config.toml
n_layer = 11
n_head = 10
n_kv_head = 2
d_mlp = 1728
norm_eps = 1e-06
tie_embeddings = false
init = "trunc"
init_std_up = 0.0299
beta1 = 0.95
decay_fraction = 1.0
seq_len = 1536
doc_mask = true
Each number is 128 + 24 x the weight over its row's rms, rounded and kept within 0 to 255. Layers, rows and columns count from 0. The size above them is the row's rms in percent of the matrix's.

# layer 4 MLP down (transposed), 1728x640, rms 0.0299, rows 1218-1252, columns 320-383
size [ 99 104 101 102 100 107  99 104  99 100  96  89  98 102  98 100  98 105 101  95  99 110 100  96  97  96 100 102  99  98  98  93  97  99  92]
[[155 115  84 123  84 124 100 126 128 150 179 146 159 139 150 152 135  40 140 126 113 121 152 101  88 132  72 149 136 154 132 110  83 142 135 132 123 156 124 125 127 101 112 103 167 133 111 141 100 172 143 113  95 140 119  83 136 130 120 117  87 100 123 159]
 [117 160 101 148  65 133 142 162 125 151 129 103 170 108 141 167 130 121 108 142 120  92  95 113  91 107 115 122 154 172 152 189 126  90 117  97 130  96 100 145 111  72 113  78 129 125  78 155 108 120 110 142 116 145 136 125 159 133 132 105 149 141 106 156]
 [104 108 113 135 116 110 171 138 129 128 160 129 160 128 135 108  90  99 140 149 136 145 145 170 155 145 127 144 131 142 148 116 163 111 133 104 140 142 110 139 177 130  83  85 104 131 134 130 127 160 116 140 129 123 145 118 121 122 126 156 120 118 120 107]
 [144 115 103 187 172 132  69 162 169 106 135  99  79 123 132 110 109 174 116 150 157 168 157 155 109 116 173 118 143 151 163 137 103 128 107 108 140 155 117  70 131 152 138 119 129  79 106  87 125 126 129  93 100 123 120  96 136 149 109 142 121 139 151 146]
 [114 130 155 164 143 120 114 145 116 124 152 119 104 160  81 106 145 145 203 146 102 148 114 126 158 105 120 105 163 128 108 126 140 153 152 143 119 122 127 119 173 117 155 139 142 131 122 117 140 173 127 129 133 122  99 119 159 135 122 101 166 116 125  95]
 [155 129 156 142 138 109 175  83 108 160 129 127 110 127 124  88 163 120 127 142  73 140 104 125 139  83  96 122  98 165 155 111 124 117 129 130 137 119 115  70 111 119 131 104 130 100 150 147  96 141 125 118  83  92 155  81 142 154 114 111  91 109  85 139]
 [113 110 128 177 125 162 119 116 138 157 132 141 166 135 107 126 111 127 144 151 151 123  90 156  92 133 107 103 160 130  88  86 137 105 114 135 130 123 166  82 135 132  71 129 138 150 108 152 122 145 113 154 127 169 132 135 104 160 105 137 136 144 148 116]
 [105 134 131 139 158 127 104 129 133 138 126 113 126 141 121 120 149 128 149 133 120 134  95  95 157  77 136 157 180 130 142 147  99 112 146 127 169  70 120  91 171  95 138  91 137 143  91 120 124 134 129 153  72 159  82 110 156 154 124 130 176  85 147  75]
 [176 143 131 123 130 154 146 132 163 124 129  92  97 163 147 118 129 106 177  97 104 108  65 111 148 154 147 134 156 146 116 112 142 101 124  80 165 155 125 118 138 142 106 119 140  94 118 120 156 120 115 148 122 133 115 143 108 134 146 147 158 187 126 139]
 [159 105 153 124 121 152 118 113 130 178  99 137  93 156 113 128 125 179 141 155 115 175 110 135 135 148  86 127 116 161 127 122 107 114 105 137 110 141 144 130  67 145 132  97 143 135 171 127 132 128 112 125 153 106 136 152 136 129 110 141 124 101 121 168]
 [136 122 129 175 147 118 109 135 132 167 148 158 109 161  94 103 134  98  82 152 127  92 123 101 112 189 104 114 170 127 125  69 148 128 159 133 123 124 110 122 163 154 126 108 102 121 126 125 120 154 158 148 118 174 120  96 151 162 111 116 102 116 107 162]
 [113 160 104 118 101 116 116 155 131 172 165 145 117 106 114 166 127 141  97 126 149 145 134 137 157 139 157 138 123 154 135  90 130 125 118 149 126 126 171 148 136  82 121 117  90 133 155 152 149 140 137 100  97 145 150  93 114 147 150 147 155 129 124 147]
 [116 105 140 149 115 120 121 126 167 144 155 152 148 118 182 176 166 108 119 133 105 104 171 139  84 156 145 130 112 141 159 115 138 142 137 130 138 151 130 112 176  84  99 114 103 216 167 154 120 115 122 106 135 105 144  96 107 152 160  72 116 128 114 136]
 [102 151 109 132 100  93 137 122  99  92 107 146 136  98 129  84 118 144 118 122 102 122 130 124 116 127 151 158 141  74 147 105 136  99 114 153 144  94 130 119 122 165 115 109 131 115 141 139  96 151 103 173 121 127 160 167  78 138 141 114 145 151  96 131]
 [ 92 114 108 136  83 147 122  88 127 155  84 127 140 111 123 126 122 123 168 160 111 165 111 130 145 148 138 117 132 146 102 114 143 131 137 154 113 136 162 184  99 116 154 116 118 147  98 100 130 123  99 153 148 124 134 141 137 127 151 106 111 173 173 103]
 [153 135 107 134 100 159 159 117 155 100 104 173 108 176 128 117 176 128 101 128 115  94 112 132  81 117 153 114  91 130 157 134 114 114  76  93 146 126 106 136 126 130 147 133 131 114 140 157 182 130 161 114 156 119 123  62  62 148 124 144 137 121 147 134]
 [ 87 217 140 131  74 109 156 158 145 143 158 137 131 131 166 128 109 136 131 156 187 134 159 138 138 165 138 185 116 141 110 130 121 145 133 159  97 103 131 143 105 156 150 163 124 128 142 119 107 118 139 135 100 123 134  93 112 182 161 143 149 150 138 123]
 [111 132 141 105 131 182 161 153 101  94 139 140 127 143 124 140 150 135 116 144 114 108 112 179 134  92 102 116 132 137 142 100 128 111 156  95 143 113 138 174 145 120 152 157  96 133 157 129 117 190 159 145 137 164 162 155 101 140 195 114 123 125 111  95]
 [ 76 175 125 165  95  93 149  93 142 135  74 100 135 158 137 137 138  81 130  98 160 126 138 148 122 156 101 154 152 115  96 138 142 159 117 140 111  80  94 123 108 133 235 150 135 100  95 143 133 136 137  93 154 123 158 116 116 120 136  97 140 121 130 101]
 [ 92 111  99 143 145 147 111 128 142  99 166 113 110 125 116 157 121 108 125 119 123 102 111 159 110 115 131 120 109 160 104 145 106 146 106 115 117 145 136 110 124  97 124 139 134 107 113 126 159  99 107 106 130 123 104 141 114 137 129 152 119  99 148 100]
 [128 135 113 131 142 143 102 150 101  85 139 152 172 127 142 165 116 133 114 167  94 142 116 150  86  68 159 129  98 109  88 109 128 164 144  95 174 132 161 113 120 121  72  81 138 123 101 119 109 180 125 127 135 134 119 147 132 122 124 136 159 169 145 129]
 [121 120 117 154 124  79  96 120 177 156 105 103 122 121 147 120 131 127 115 137 166 170 103 105 149 129 108 143 132 153 178 139 132  79 131 113 129 170 143 167 129 138 117 147 103 141 169  71 114 103 133 123 139 138 127 154 150 156 127 128 128 121  58 125]
 [104 149 147 115 108 146 132 122 117  86 138 124 113 144  94 156 121  95 103  84 129 127 150 120 104 135 125 154 176 154 116 109 106 120 108  95 171 107 145 126 144 100 122 137 125 113 150  91 139 129 161 168 117 114 139 126  98 119 104 125 108 127 159  94]
 [166 125 146 112 113 116 137 150 116 145 118  94 162 127 130 116 123 131 170 126 116 116 147 165 122  85 135 149 108 126 119  96 100 129 111 130 147  98 143 119 136 101 112 111 171 167 103 115  90 104 126 133 125 134 108 108 108  78 136 156  56 151 134 154]
 [131 103 140 124 103 128 140 134 126 133 160 106 118 115  98 123 109 164 143 118 145 122  94 146 124 148 177 148 124 101 118 122 120 127 154 142 147 119 142 140 142 114 136 101 151 164 134  90 157 135 102 122 127 113  95 119 111 155 134 169 148 118 138 140]
 [162 144 119 121 179 134 108 156 141 124 122 123 154 130 129 139 132  93 119 137 166 148 123 112 117 111 117  94 116 133 130  81 135 136 126 136 137 113 138 132 149  65 147 119 132 146 126 125 111 126 148 116 125 114 145 142 146 189 138 109 137 132 108 149]
 [143 174 125 126 109 122 133 167 107 161 163 117  95 118 166 142 174 121 126 127 132  93 175 127  83 107  80 143 108  90  92  94 116 114 125  95 120 157 183 110 136 107 129 124 161  94 119 157 140 131 139 133  96 105 124 157 170 110 127 157 112  91 151 164]
 [131 118 145 132 147 140 135 152 132 116  97  96  93 152 115 125  78 165 133 135 142 183 152 182 119 138 102 156 144  91  88  91 123 124  95 152 173 146  97 121 156 144 163 107 121 125 131 106 153 103 150 170 131 111 133 155 119 153 103 165 127 150 127  93]
 [137 151  68 112 107 120 114  92 113 141  96 112 135 159 109 110 101 142 107 107 108 169  99 170 102 112  88 149 114 163 135 163  96 120 144  99 140 112 118 150 109 101 130 105 140 116 160 147 135 117 144  94 184 117 108 167 119 118 155 158 140 142 110 160]
 [164 146 162 143 170 158 147 126 105 160 176 105 156 150 155 107 107 135 147 142 109 117 141 108  87 132 161  80 129 150 133 143 103 114 152 114 153 150 110 142 137 101 155 163 130 113 125  79 131 158 124 116 132 112 101 124  92 132 138 144  86 138 172  90]
 [ 92 143 140 150 128 125 154 125 137 169 148 121 135 150 142 138 128 108 122 165 116 178 105 132 171  77 114 138 125  78 114  67 200 130 131  72 136 134 136 126 183 140 131 172 132 119 145 129 120  84 123 120 142  68 125 113 163 105 140 110 152 147 125 127]
 [155 115 100 115 128 120 128 108 122 123 153 112 121 108 146  92  91 138  94 115 150 142 136 158 146 103 126 120 127 134 112 114 151 143 135 109  92 131 145 119 126 109 107 122 131 136 142 158 147  87 118 114 185 118 145 142 163 133 109  98 145 145 105 163]
 [104 184 129 133  89 157 109  87 117 148 121 164 194 119 121 175 123  93  79 140 147 152 151 142 138 125 118  96  94 104 168 128 136  94 143 135 106 107 142 125 115 138 151  85 132 120 145 157 112  94 164 135 122 173 111 146 167 142  91 131 145 117 127 125]
 [148 116 169 155 119 125 133 120 138 136 135 150 138 143 139 154 110  78 118 125 157 137 102 124 128 170 114 106 127 120 154 145 129 100 146 114  77 187  97 129 121 128 130  87 129 157 160 129 136 158 116 156 134 117 170 118 136 176 122 117 142 184 137 136]
 [176 150  92 154 130 109 120 140 133 145  98 158 124 142  96 158 134 134 121  92 127 103 125 138 186 141 119 123 120  79 124 130 137 139 146 115 153 103 112 124 124 154 135 134 146 151 132 130 142  96 136 116 139 163 136 137 157  90 117 164 138 162 108  51]]
# layer 4 MLP gate, 1728x640, rms 0.0299, rows 1219-1253, columns 320-383
size [102 102 102 105 106 105 105 101 111  99  99 100 101  97  99 103 101 106  96 101 105 100  95  98  96  99  99  99  94  87  96  97  99  92 107]
[[120 126 163 136  81 103 148 131 125 160 148 128 132 154 147 108 146 145 110 153 132 155 106 119 125 130 116 169 138 142 145  99 160  96 156 111 156  96 122 139  91 172 101 104 141 137 127 147 134 155 156 164 104 114  81  89 146  94 102 175 105 149  97 157]
 [149 135 100 165 119 121 115 142  79 135  88 109 116 111 134 155 147  94 147  93 102 157 124 108 123 163 122 132 158 124 104 136 102 140 150 102 123  82 129 134 135 137 153 123 183 113  90 156 151 141 133 119  91  97 134 164 129 140 149  81 164 121 160 106]
 [137 132 109 137 153  79 110 143 129 133 153  94 173 208 123 103  95 139 116 114 147 102 119 117 121 161 110 120 107 124 137  78 128 128 123  81 127 132 157 102 142 168 132 152 118 143 118 146 133 103 150 102 133 122 123 125 142 126 124  89  73 151 166 109]
 [157 168 165 116 107 139 157 118 119  92 131 137 116 127 136 122 142  92 146 137 139 192 138 166 170 154 114 197 140 155 119 103  98 173 126 140  78 105 140 154 105 106 103 150 126 135 106 149 126 109 184 109 131 108 106 145 149 134  92 114 104 126 134 132]
 [126 106  56 141 129 147 160 137  97 123 149 111 166 134 101 168 115 143 147 191 118 120 141  71 164 115 139  97 113 141 102 108 120 104 115 126 130 115  80 106 110  94  95 132 165 133 146  72 118 101  95 102  92 151 102 182 158 119 131 100  88 108 145  86]
 [126 118 145 135 132 137 138 146 144 134 167 110 113  84 133 167 102 103 178 116 161 164 112 154 141 118 137 105 104 137 134 124 125  97  93 104 120 106 147 117 145 134 119 145 101 102 140 103 145 127 114  59 133 107  97 161 158 146 112 133  90 133 143 148]
 [111 106 146 111 103 119 123  83 103 158  64  87 146 149 139 161 114 147 104 124  98 124 139  76 162 145 120 147 129 122 191 153 154 142  94 112  95 190 181 182 137 117 112 129 155 101 128 114 142 130 169  96 117 127 108 108  75 161  84 125 127 151 136 111]
 [102  86 159  86 153 139  89 135 142 134  93 149 107 134 140 116 131 119 124 148 136 137 140  96 121 145 120 115 174 126 128 105 153  77 143 135 148 101 120 146 119 107 129 118 150 143 131 131  84 126  79 184 125 144 110  97  92 164  94 157 106  98 133 144]
 [109 177 159 120 123 132  97 164 104 116  66 115 189 101  95  95 102 146 155 102 147  97 121 147 128 132 129 111 101 138  99 130 132 161 123 129 130 126 141 126 100 152  68 121 135 141 109 133 157 154 117 131  68 127 122 111 118 100  98 155 111 100 148  74]
 [102 114 148 112 149 143 171 119 122 123 129 106  98 111 120 158 103 115  97 121 155 105 126 129 101 118 161 147  93 129 152 142 136 149 127 121 175 129 141  94 124 119 109 134 114 141  95 137 126 115  99 121 129 118 156 132 129 119 122 130 121 173 152  89]
 [ 90 129 119  80 114  96 183  95 115 142 187  97 100  90 180 110 128 115 137 101 179 140 151  87  84 126 163 149 110 108 146 109 114  54 116 128 103 165 173 128 151 138 104  81 117 154 148 150 155 134 138 114 144 118 143 124 156 129 121 147 119 108  79 122]
 [147 120 156 138 115  90 182 119 146  88 136 142  99 124 141 128 158 122 135 150 137 107  99 129 129 161 128 121 144 109 143 121 109  90 124 118 139 104 160 127 161 152 162 118  85  98 118  94 171 151 139 122 113 154 131 115 100 127 128 139 113 132 139 162]
 [122 146 126 162 140 160 109  98 105 125 120 134 105 126 146 107 154 184 124  93 119 164 168 127 146 141 133 113 113 139 104 125 147 128 111 135 104 209 128  99 146 116 120 133 160 167 123 126 136 146 133 147 137 135 115 147  85 110 129 179 114  89 142 115]
 [109 127 101 111 132  88 146 106 149 107 135 139 126 172 122 173 143 152 111 143 118 165 103 136 103 104 150 164 131 135 161 112 143 122 127 127 103 140  99 171 124 103 152 128 141 116 129 109 146 155 148 149 126  81 128 125 155  78 106 133 106 138 148 135]
 [142  78  91 114 110  90 169 122 154 107  94 109 152 160 138 142 156 154 114 108 126 149 121 149 123 122 115 135 136 146 167 149 143 134 117 169 126 138 102 117 100 147 111 151 134  52 115 138 115 131 127 168 140 109 161  78  98 133 128 148 121 142 128 139]
 [134 110 106 152 132 132 130 100 141 111  95 126 149 104 158  94 127 115 105 158 172 109 206 158 125 134 115 128 150 122 120 151 121 113 135 187 105 136 147 178  71 121  96 113 109 102 110 127 123 145 141 142 130  89 117  81 130 143 170 134  91 120 149 143]
 [143 120 130 130 114 114  75 150 146 175 158 123 166 158 112 168 122 154  84  83  88 136 135 131 152 122 132  96 142 122 127 157 169 140 151  77  88 125 148 115 121 126 123  90 137 138 153 109 154 158 132 161 119 119 141 131 147 129  81 121 100  91 129 136]
 [102  93 128 125 122 122  93 130 124 149 109  99 148 139 141 172 148 128 121 102 114 152 151  89 115 148 119 146 126  94 100 126 107 167 146 160 102 126 120 115  97 145 146 152  97 157 125 134 127 122 100 138 104  90 151 124 130 118 141 144  99 115 135 120]
 [138 138 165 116  78 124 152 158 148 112 120 139 146 119  86 109  91 136 127 191 113 108 141 121 131 131 136 166 141 123 142 144 136  93  94 140  87 103 136 134 154 152 100 132 103  68 123 108 133 130 132 103 116 137 102 137  82 164 157 134 142  84 144 116]
 [130 119 129 139 139 125 200 159 127 131 168 141 156 107 125 128 112 146 157 108 133 151 120 141 147 175 109 131 131  97 120 154  99 102 131 158 191 125 104  96  83 133 109 153 145 112 105 145 140 120 135 120 120 163 135 106 157 121 130 127 130 146 108 138]
 [134 113 134 152 145 129 165 135 127 127 115 152 125 116 139 148 133 124 100 156 136 124 165 134 155  96  93 138 113 110 115 114  90 105 106 155 144 155 159 132 120 109 122 119 129 105 113 171 137 150 115  98 141 106 128 130 146 133  82 101 132  74 114 161]
 [126 150 115 105 119 142 122 146  93 113 150 111 167 149 141 104 110  87 130 106 109 117 142 137 130 125 143 132  94 150 136 131 124 128 107 125 113  87 138 122 127  96 138 120 145 112 137 165 127  71 138 125 117 171 116 126 136  91  78 127 114 127  81 105]
 [111  96 121  88 139 134 154 142 122 168 104  94 119 117 118 119  92 131 172 143 134 129 136 152 143 117 121 124  89 129  95 118 158 152 117  96  99 146 144 108 126 116 143  96 101 133 179 140 107 106 111  59 141 123 152 121 135 116 152 167 138  83 137 109]
 [185  80 100 134  89 134 180 102 158 140 123 128 149 159 112 144 126 133 134 119 147 164 156 110  99 128 156 131 110 148 121 144 197 163 148 137 128 132  90 115 132 179 132 175 107 134 103 126 131 144 145 104 123 115 151 168 115 163 115 142 134  92 165 165]
 [139 134 147 159  93 145 121 126 108 165 148 115 107 172 126 152 144 102 141  64 144 100  92 101  97 166 117 105 155 145 174 136 144 111 172 142  99 118 140 143 131 159  86 149 105 159 153 131 157 123  84 127  99 117 157 135 115 127 132  81 126 105 138 101]
 [121  97 162 127 136  96 148 133 111  92 127 127 124 139  94 140 146 143 121 142 129  82 181 111 111 147 132 121 134 130 135 172 131 104 130 114 128 119 131 157 142 127 121 168 134 102 129 173 125 115 131 139 143 125 142 116 138 130  78 115 127  85 124 145]
 [152 113 138 154 144 109 115 123 126 106 142 144 128 141 121 143 140 126 159 138 148 126 125 118 119 108 126 146 110 161  98  71  81 171 108 158 118 109 114 172 134  92  77 131 148 166 118  93 198 135 149 154 115 151 138 138 100 126 138 174 128 178 113 185]
 [116  90  83  96 128 112 141 153 104 127 116  87 110 123 107 199 168 120 128  96 103 122 124 120 131 134  91 132  95 141 130 139 180 120 108 142 135 143 110 121 173  68  99 129  86 158 150  86 139 117 159  89  91 126 123  91 171  97  89 145  91 141 151 118]
 [114 125 122 140 193 118 126  73 143 131 104 125 139 136 120  91 159 180 183 109 137 129 105 124 147  85 179 103 109 137 115 123 143 122 130 145 122 110  68 151 120 152 141 112 113  90 109  90 126 127  69 158 125 125 122 135  98 195 102 115 118 127 113 146]
 [101 130 167 163 134 111 104 119 126 141 124 111 166 130 175 142 158 141  96 122 102 122 114 125 141 153 140  69 140 105  89 129 124 155 104 148 168 107 157 138 152 138 143 110 131 157 114 186 146 181 105  96 117 147 142 137 133 110 102 145 155 109 142 133]
 [113 142  90 116 125 124  97  87 148 113 145 124 118 122 125 139 117 137 154  90 146 154 102 178 126 143 110 112 147 145  89 118 180  99 143 126 127 121 166 159 126 136  84 145  66 126 152 144 125 128 132 103 171 131 170 122 103  96 120 114 140 140 104 123]
 [138 127 145 160 108 111 118 163 156 161 139  64 149 132 139  92 132 111 146 141 128 126 132 123 159 114 138 135 148 132 136 106  95 109  96 127 124 133  99 115 125 142 158 158 121 102 112 131 105 170 143 149 103 121 131 139 128 146 137 175 109 176 137  96]
 [132 100 151  96 151  98 120 122 144 100 131 138 135 127 101 123 138 120 153 132  97 123 108  95 116 172 120 161 128 162 150 152 101 140 156 164 120 100 160 116 127 109  99 148 127 111 112 149 123 117 154 124 106 165  97 130 134 115 115 158  76 110 176 114]
 [140 112 157 128 102 124 152 115 127  83 101 101  96 119 157 161 127 153 143 121 101 144 121 102  79 124 127 131 130 122 160 128 114 131 135 136  87 113 107 125 160 116 111 126 111 111 123 133 132 167 130 111 114 125 112  96 115 113 164 115 129  94  92 134]
 [125 142 121 144 122 124 125 146 110  87  85 145 144 127 180 133 114 137 142 113 119 118 109 162 126 176 100 163 132 122 115 143 126 115 134 140 147 150 134 133 135 154 134 143 149 144 132 110 113 163  76 133 103  80 128 101 108 130 127  87 136 116 110 106]]
# layer 4 MLP up, 1728x640, rms 0.0299, rows 1219-1253, columns 320-383
size [101 101 102 104 108 104 102 101 107 102 100 100 103  96 100 104 102 103  99 103 106 101  99  99 100  98  97  95  94  97 101  96 100  94 107]
[[142 119  97 119 119 122 115 156 152 150 106 103 127 150 115 120 123 119 127 127 111 172  82 111 120  86 147 144 102 110 143 151 120 106 132 138 115 136 137 116 153 137 116 103 135 160 107 104 142 152 119 164 130 120 113 152 178 157  93 135 122 139 126 150]
 [137 155 125  61 119 131 167  99 122 128 141 119 174 161 131 103 119 109 121 169 170  72 109 118 149 157 134 137  88 106 111 164 145  64  87 117 117 117 138  94 113 138 121 144 140 141 154 110 100 144 132 134 145 142 107 123 129 111 163 144  89 123 100 106]
 [119 122  80 159 140 129  97 155 130 154 145 109 134 109 131 107 101 126 110 146 124 121 147 142 119 118  98  97 132 112  89 123 100  97 146 147 138 157 128 145 120 116 154 136 147 127  98  86 111 147 174 103 132  59 159 111  94 149 144 121 132 105 145 158]
 [155 125 174  94 130 117 148 125 140  76 153 152 120 119 165 142 119 115 156 127 105 187 152 124 162 176 116 148 179 151 124  90 111 117 137 146 118  98 145 132 130 141 115 151  89 126  89 155  68 103 126 108 119 114  98 132 121 152 144  97 136 128 110 111]
 [129 116 103  96 113 158 182 146  92 123 121 130 115 121  74 103 118 134 125 175  87 149 105  91 105 146 161 208 131 147 122 141  89 125 133 140 165  82 139 119  83 127 121 116 166 119 106 118  90 128 119 126 116 124 165 142 155 111  95 107 121 104 125 151]
 [169  78 137 147 123 135 114 132 186 161 165 113 133 146 150 117 152  88 155  97 140 168  69 149  86 156 156 113 141 127 102 143 113 109 117 129 113 102 154 106 144 124 114 144 123  76  98  97 125  94 132 100 131 130 167 150 145 105 108 103 135 152 104 156]
 [ 99 147 135  96 141 123 141  91 133  75 121 131  85 116 144 100 140 169 140 142 118 108 131 159 111 112 132 165 137 124 158  98 147 166 100 128 113 132 126 107 140 104 170 141 136 144  36  82  96 118 135 182 131 166 116 161 146 127 138 146 147 127 136 123]
 [162 145 121 196 141 114 124  91 160 141 146 131 145 133 149 103 108 136 128 126 148 136 114 153 113 109 146 156 167 107 120 102 169 159 131 107 115 121 112  92 137 173 134 118 101 157 144 135 118 169 142  96 124 103 110 131 101 154 127  86 116 140  95 114]
 [ 99 166 109 114  99  92 102 147  97 114 156 149 111 108 128 100  84 123 125 153 183 159 132 176 129 104 148 166 123 163 144 106 130  87 163 109 147 106 117 128 146 133 146 115 119 151 101 150 157 174  70 139 140 149  88 122 125 142 133 116 112  79 117 125]
 [158 118 112  76 137 145 140 171 131 138 138 136 124 135 123 143 156 142 149 163 142 118 130 109 120 104 132 127 107 140 116 141 126 157 108 131 145  72 125 135 113  90 143  61 106 147 171 141 114 126 136 114 166 145 109 147 124 151  80 118 139 143 134  86]
 [111 158  99 115 170 135 128 124  86  98 129 167 119 150 130 129 114  97  84  83 132 177 120 127 133 120 161 109 121 114 110 135 124 145 164 199 128 133 128  91 160 151 131  92 139 131 150 171 113 164 109 147 159 157  89 170 166  81 119 147 171 144 117 166]
 [120  97  79 154  91 163 103 129 129 147 143 136 153  99 177  59 105 122 120 123  56 122 105 117 121 130 112 127 110 156 162 171 167 177 126 143  81 125 109 146 179  92 127 141 122 185 133 148 125 147 108 130 116 132 112 145 154 104 118 141 174 158 100  92]
 [135 120 145 116 138 132 131 152 137 160 126 110 110 130 151 111 115 120 112  85 110 121 159 184 160 161 174 145 163 148 133 128 139 138 149 157 131 152 115 174 145 113 108 129 114 121  97 161  53 125 137 142 124 130 122 102 153 163 132 115  58  91  83 129]
 [117 122 116 132  78 180  81 147 145 153 107 127 107 147 141  98 124 154 110 118 122 148 132 139 146 156 131 153 141 104 143  98 119 139 118 132 129 125 138 137 129  71 182 106 110 176 120 116 153 140 117 137 149 101 116 120 165 117 123 137 121 174 142 131]
 [126 183 144 135 142 116 122 151  81 140 157 122  61 103 139 113 106 124 121 129 139  95  97 103 103 145  93 117 119 128 102 124 109 116 111 105 136 124 144 132 167  97 122 140 164 159  95 158 127 145  96 123 138 130 108 165 107 108 162 153 113 147 121 120]
 [104 135 124 117 128 160 136  93 153 114 112 118 119 107 151 144 145 103  97 147 145 126 133 100 128 137 148 152 117  89 122 130 135 151 131 193 125  99 118 144 110  95 119 157 135 158 116 113 130 145 145 117 112 137 148  87 118 108 211 105 108 119 138 140]
 [140 173 134 144 112 129 120 120 117 142 131 132 158 105  98 147  81 155 112  81 101 153 105  97 176  89 126 125 128 131  96 134 137 142 148 116  91 159 171 176 119  91  92  96 156 148 127 118 123 129 146 157  98 121 151 165  87 102 107 123 151 121  89 119]
 [150 138 135 113 113 148 139 106 119 114 117 115 139 146  74 120 106 132 110  97 130 135 160 153 116 127 107 149 119 142  69 152 133 138 147 110 127 106 128 160 125 155 141 135  96 104 136 137 182 134 160 170 127 131 104 170 117 145 131 154 173 121 143 145]
 [109 149 167 141 148 153 177 134 144 115 152 166 150 137 155 178 148 111 112 162 100  91  94 124 102 130 146 137 106 169 186 126 132 157 128 143 139 124  84 117 119 127  63 162 139  76 124 143 158 132 120 136 132 112 118 108 149 201 162 121 117 117 135 172]
 [109 112 162 112 129 125 140 178 109 103 153  97 140 131 106 103 155 144 101 162 142 126 105 159 102 105 142 126 149 107 129 148 132 119  73 142  98 106 116  74 139 136 172  92 100 118 122 121 105 136 157 173 137 151  79 104 105 105 110 164 156 134 151 106]
 [147  96 124 147 126 110 139 147 146 124 131  93 102  82 117 139 139 152 111 159 140  86 153  93 131 118 112  71 107  91 108  98 146 112  91 113 135 183 109 120 135 130 139 119 129 139 119 166 173 151 125 131 135 105 137 129 140 141 128  84 132 121 138 129]
 [151 115 167 174  99 101 188 155 147 101 146 150 149 179 128  97 122 115 146 134 155 144 130  95 147 105 160 112 118 127  91 164 137 116 127 177 140 120 116 155 164  99 128 173  85 158 104 124 104 140 156 152 118 123  95 106  57 121 105 145 123  81 168 128]
 [131 111 144 129 106  86 107 160  73 119 152 124 155 126 114 105 155 141 150 152 148 115 106 159 142 100 117 126 131 117 157 140  90 151 169 147 121  88 125 134 116 151 124 141  95  97 126 115 120 164  67 135 158 108 111 133 115 126 139  99 118 135  98 109]
 [112  81 115 113 116 145 159  92 146 166 103 174 167 121 129 141 123 160 108 157 125 117 138 134 139 126 123 131 111 110 110 134 129 146 135 124 175  52  80 108 137 164 143 125  95 123 110 188 138 112 132  92 133 139 140 137 125 170 130 104 155 139 151 155]
 [165 125 128 145 154 113 104 146 123 105 109 138 106 138  93 162 142 142 161 151  73 104 174 118 126 134 117 144 154  93  97 110 107 123 123 109 122  95 127  98 136 142 126 150 135  89 118 122 139 152  78 170 124 177 115 106 139 119 127  89 135 120 160 133]
 [ 82 115 123  98 148 127 179  98 151 103 184 139 134  87  90  96 110 123 155 125 136 104 112 131 174 111 117 112 144 121 137 107 137 131 128 115 112 136 126 159 114 143 136 136 153 110 130 131 191 118 144 135 142 114 144 102 139 122 154 115 135 138 121 110]
 [151 114 135 134 113 107 132 132  99 124 129 122 141  93 173 135 114 173 141 154 127 162 124 146 153 150 127 125 137 113 136 102 134 130 121 154 146 146 131 196 111 177 132 103 134 152 102 136 144 136 135 176 130  79 120 140 139 145 154 165 122 102 103 157]
 [136 113 143 171 142 120 173 136 132 143 137 125 133 147 159  75 130 149 122 102 136 152  89 126 126  89  97 144 140 122 147 103 134 110 104 121 175 171 130 134 154 161 137 102 127 130 125 124 107 133 112 134 118  77 119 167 139 137 164 123 112  96 113 139]
 [147 140 181  78 133 129 139 136 123 154 122 138 134 146 128 132 124 113 157  88  97 117 144 101 143  92 134 118  95 117 164 108 140 137 130  78  98  82 108 127 130 130 113 106 141 111 100 104  84 125  86 123 100 135 130 100 136 108 132  98 125 131 116 133]
 [ 81 108 128 147 133 134 136 138 110  97 137 112  98 102 164 136 168  76 143 156  86 139  87 148 111  80 116 130 160 120 113 131 121 145 170  92  82 141 186 136 151 150 159 107 142 124 183 148 117 128 132 105 106 115  70 145 149 169 162 134 102 143 109 140]
 [ 93 152 106 125 111 137 157  97 125 180 100 135 109 118 124  88 149 128 130  94 116 152 107 152 122  94 123 102 102 119 141 162 125  54 149 140 128 132 107 142 113 124 112 129 121 143 154 109 130 107 147 119 143 105 142 178 100 104 102 111 136 110 114 123]
 [153 102 128 120 138 114 109  93 150 120 137 181 151 155 118 127 157 119 108 133 113 122 160 145 107 148 144  96 129 125 143 126 118 131 124  70 126 139 131 129 112 146 130 125 140  51 146  99 174 104  94 157 141 153 136 154 114 190 113 140 117 110  64 159]
 [107 120 130 140 150 144 140 129 137 138 136 153 143 118 115 146  61  88 127 128 135 100 135 118 124 137 115  68 157 152 121  93 118 149  90 108  92 132 108 139 140 138 132 157 119 133 154 124 130 124 147 124 109 168 141 126 132 102 118 150 113 122 128 126]
 [144 149 135 106 169 157 105 130 102  79 141 144  96 115 163 106 138 176  95 152 137 145 117 136 174 100 165 110 134 138 152 157 106 137 140 121 104 153 144 133 110 148 140 135 166 121 163 117 162 119 130 137 137 108 134 156  74 133  89 117 119 121 122 107]
 [106  84 166 117 132 152 142 134 124  94 131 118 128 126 135 124 113 134  72 105 133 151 136 135 114 126 143 144 106 147 106 125 137 137 113 116 133 105 117 102 163 144 153  85 184 128 125 158 149 120 155 133 118 125 109 135  96  77 120 134 118 133 121 111]]